{"hidden_size": 256, "head_dim": 64, "tie_word_embeddings": true, "decay_shape": "linear", "dataset": "wikipedia_en"}
Each number is 128 + 24 x the weight over the matrix's rms, rounded and kept within 0 to 255. Layers, rows and columns count from 0.

# layer 2 attention value, 256x256, rms 0.112, rows 54-63, columns 0-63
[[103 105 113 118 163 130 138 147 101 145 113 106 141 109 143 105 102 165 150 110 116  85 167 135 134 108 113 139 141 130 128 102 150 150 141 105 112 106 116 131 154 102 118 144 123 123 103 134 118 100 109 121 126 114 107 141 121 124 116 114 128 140 122 146]
 [ 96  93 140 141 165 121 175 119 132 139 151 127 146 148  96 122 119 149 131 117 142 119 116 106 127 104 131 131 150  95 143 141 135 154 101 125 147 167  96 128 167 135 123 110 114 125 132 136  55 125 147 121 123 127 107  94  84 124 122 108 168 101 141 119]
 [119 151  94 125 119 130 107 102 139 110 160 102 135 139 111 139 155 139 130 158 109 124 135 146 107  95 160 144 120 138 133 152 112 157 134  88 118 135 158 120 134 149 118 165 131 123 107 107 100 104 125 115 108 103 149 132 108 149 137 158 129 142 124 131]
 [120 188 122 128 129 144 101 158 125 110 125 112 128 123 106 119 142 105 155  88 130 133 134 145 129 140 128 121 130 130 159 111 108 113 133 104 113 126 120 119 152 167 128 137 163 141 141 124 140 139  98 124  96 117 135 138 135 133 137 119 128 129  96 131]
 [117 123 154 133 149 110 136  90 160 136 129 114  83 120 120 110  96 133 133 143 148 108 147 123 142 119 123 150 154 102 104 149 115 131  87  94  99 115 151 132 165 137 128 121  93 142 112 151  99 142 128 134 117 134 135 102 142 132 127 123 121 138 117 118]
 [113 156 120 144 137 151 105 142 110 180  88 154 135 141 142 109 134 113 151  87  85 109 178 109 122 150 158 137 155 119 151 150 180 137  85 158 178 112  81 116 153 113 159 121 109 118 145 139 143 107 139 153 117 140 106 139  95  99 125 125 130 149 102 130]
 [110 162 119 122 115 129 116 150 132 138 150 120 126 149 143 123 129 111 128 119 104 149 156 102 120 136 139 149 142 116  97 123 125 146 141 111 127 136 159 118 113 144 141 127 121 142 135 161 140 128 126 117 148 152 135 111 125 165 150 132 146 134 111 109]
 [162 153 114 155 144 115 133 145 147  96 141 171 124  80 104 110 140 130 140 149 143 137 145 160 131 137 163 105 125 141 110  97  92 117 157  99 113 113  97 156 130 118 136 129 110 124 114 143 135 136 114 127 149 112 151 131 136 108 127 107 100 114 140 177]
 [139 144 122 128 143 134 101 142 136 139 130 131 129 124 149 137 136 116 147 138 117 108 119 140 127 139 112 151 123 112 138 137 121 143 126 144 127 125 122 106 129 126 143 132 131 124 152 143 131 125 151 121 135 148 130 116 106 103 122 134 134 146 166 109]
 [ 89 157 153 132 150 126 109 114 146 131 149 138 112 137 143 151 136 136 127 147 141 150 119 118 128 114 145 158 121 145 129 139 133 141 116 142 157 115 114 107 124 129 130 130 125 144 125 136 122 109 144 116 121 118 127 109  91 139 101 138 133 106 142 131]]
# layer 2 attention output (transposed), 256x256, rms 0.101, rows 54-63, columns 0-63
[[144 117 134 102 129 116 115 128 120  98 131 114 102 128 128 108 138 131 134 119 121 147 123 120 149 115 148 134 123 116 133 142 102 147 137 146 148  95 105  75 112 135 123 122 126 164 152 159 138 152 163 121 136 152 181 152 103 131 125 116 128 111 113 104]
 [163 117 102 105 102 151 141 150 102 137 123 110 138 117  93 130 134  74 144 157 116 136 134 152 156 146 143 147 104 124  92 104 133  97 151 112 115  89 127 143 138 129 122 132 140 113 126 102 163 151  93 107 145  95 153 125 161 130 118 116 106 142 146 114]
 [168  97 141 131 114 148 126 124 118 118 108 110 106 140  71 112 144  85 126 124 145 132 117  99 128 136 120 133 139 122 122 113 101 110 142 137 124 121 130 134 137 130 110 121 118 160 119 105 121 133 113 162 140 100  88 108 109 163 125  97 130 109 137 139]
 [117 123 122 140 135 100 167 132 139 109 113 144 121 136 152 149 131 140 135 138 129 126 136  95 114  93 148 121 168 111 150 133 135 134 138 158 112 171 138  80 113 144 113 118  77 136 132 135  98 124 157 122 144 126 118 124 116 147 113 116 128 105 141 119]
 [144 144 123 102 104 104 148 129 120 113 126 116 147 121 145 136 148 127 152 121 137 128 139 165 143 131 121 123 117 126 154 132 138 150 137 146 150 114 137 144 106 166 100 127 129 114 147 136 123 137  99 151 141 112  75 135 116 108 106 137 148 126 132 124]
 [133 116 112 147 129 116 126 146 136 120 122 107 132 120 147 108 121 139 123 145 165 139  99 133 152 100 157 136 150 130  87 146 102 112 163 124 104 124 136 125  91 142 120 136 167 172 142 136 129 112 158 119 104 154 183 154 138  97 119 116 142 114 121 123]
 [154  96 101 119 175  88 126  99 102 121 110 129 151 111 125 147 165 148 112 108 133 128 138  77 169 108 100  97 108 127 142 165 121 125 134 153 107  97 118 107 100 137  96 147 147 120 135 138 126 131 126 161  82  93 145 122 139 134 135 120 114 173 144 121]
 [153 129 134 127 136 118  93 120 167 112 124 138 114 169 135 143 115 146 123 101 122 118 127 145 135 158 129 135 112 118 135 117 119 136 138 141 139 154 112 102 116 131 117 111 118 154 136 114 136 132 157 133 141 157  86 138 110 122  98 140 161 163 144 122]
 [128 137 128 116 109 125 126 139 134 120 110 130 121 116 119 147 122 128 143 120 127 126 136 126 109 152 134  85 111 139 126 135 116 110 101 122 115 119 129 142  96 130 114 149 124 138 127 119 128 130  97 130 111 142 138 112 132 107 139 117 145 129 110 118]
 [141  87 136 153  76 168 132  92 104 131 121 135 124 113  87 140 134 120  98 114 111 109 133  90 139 117 131 137  88 130 124 124 119 126 143  94 120 120 154 133 145 106 110 110 127 118 119 119 122 106 128 123 128  97 132 139 144 134 166  91 148 167 121 135]]
# layer 2 attention query, 256x256, rms 0.0908, rows 64, columns 0-63
[[162 103 129 117 159 111 101 144  93 111 125 128  98 131  84 154 147 131 132  97  70 142 128 155 101  89  99 110 106 137 120 134 112 147 136  94 145 152 109 147 152 104 169 135 138 150 203 175 117 159 124 143 153  46 139 138 121 133 151 176 149 116 135 131]]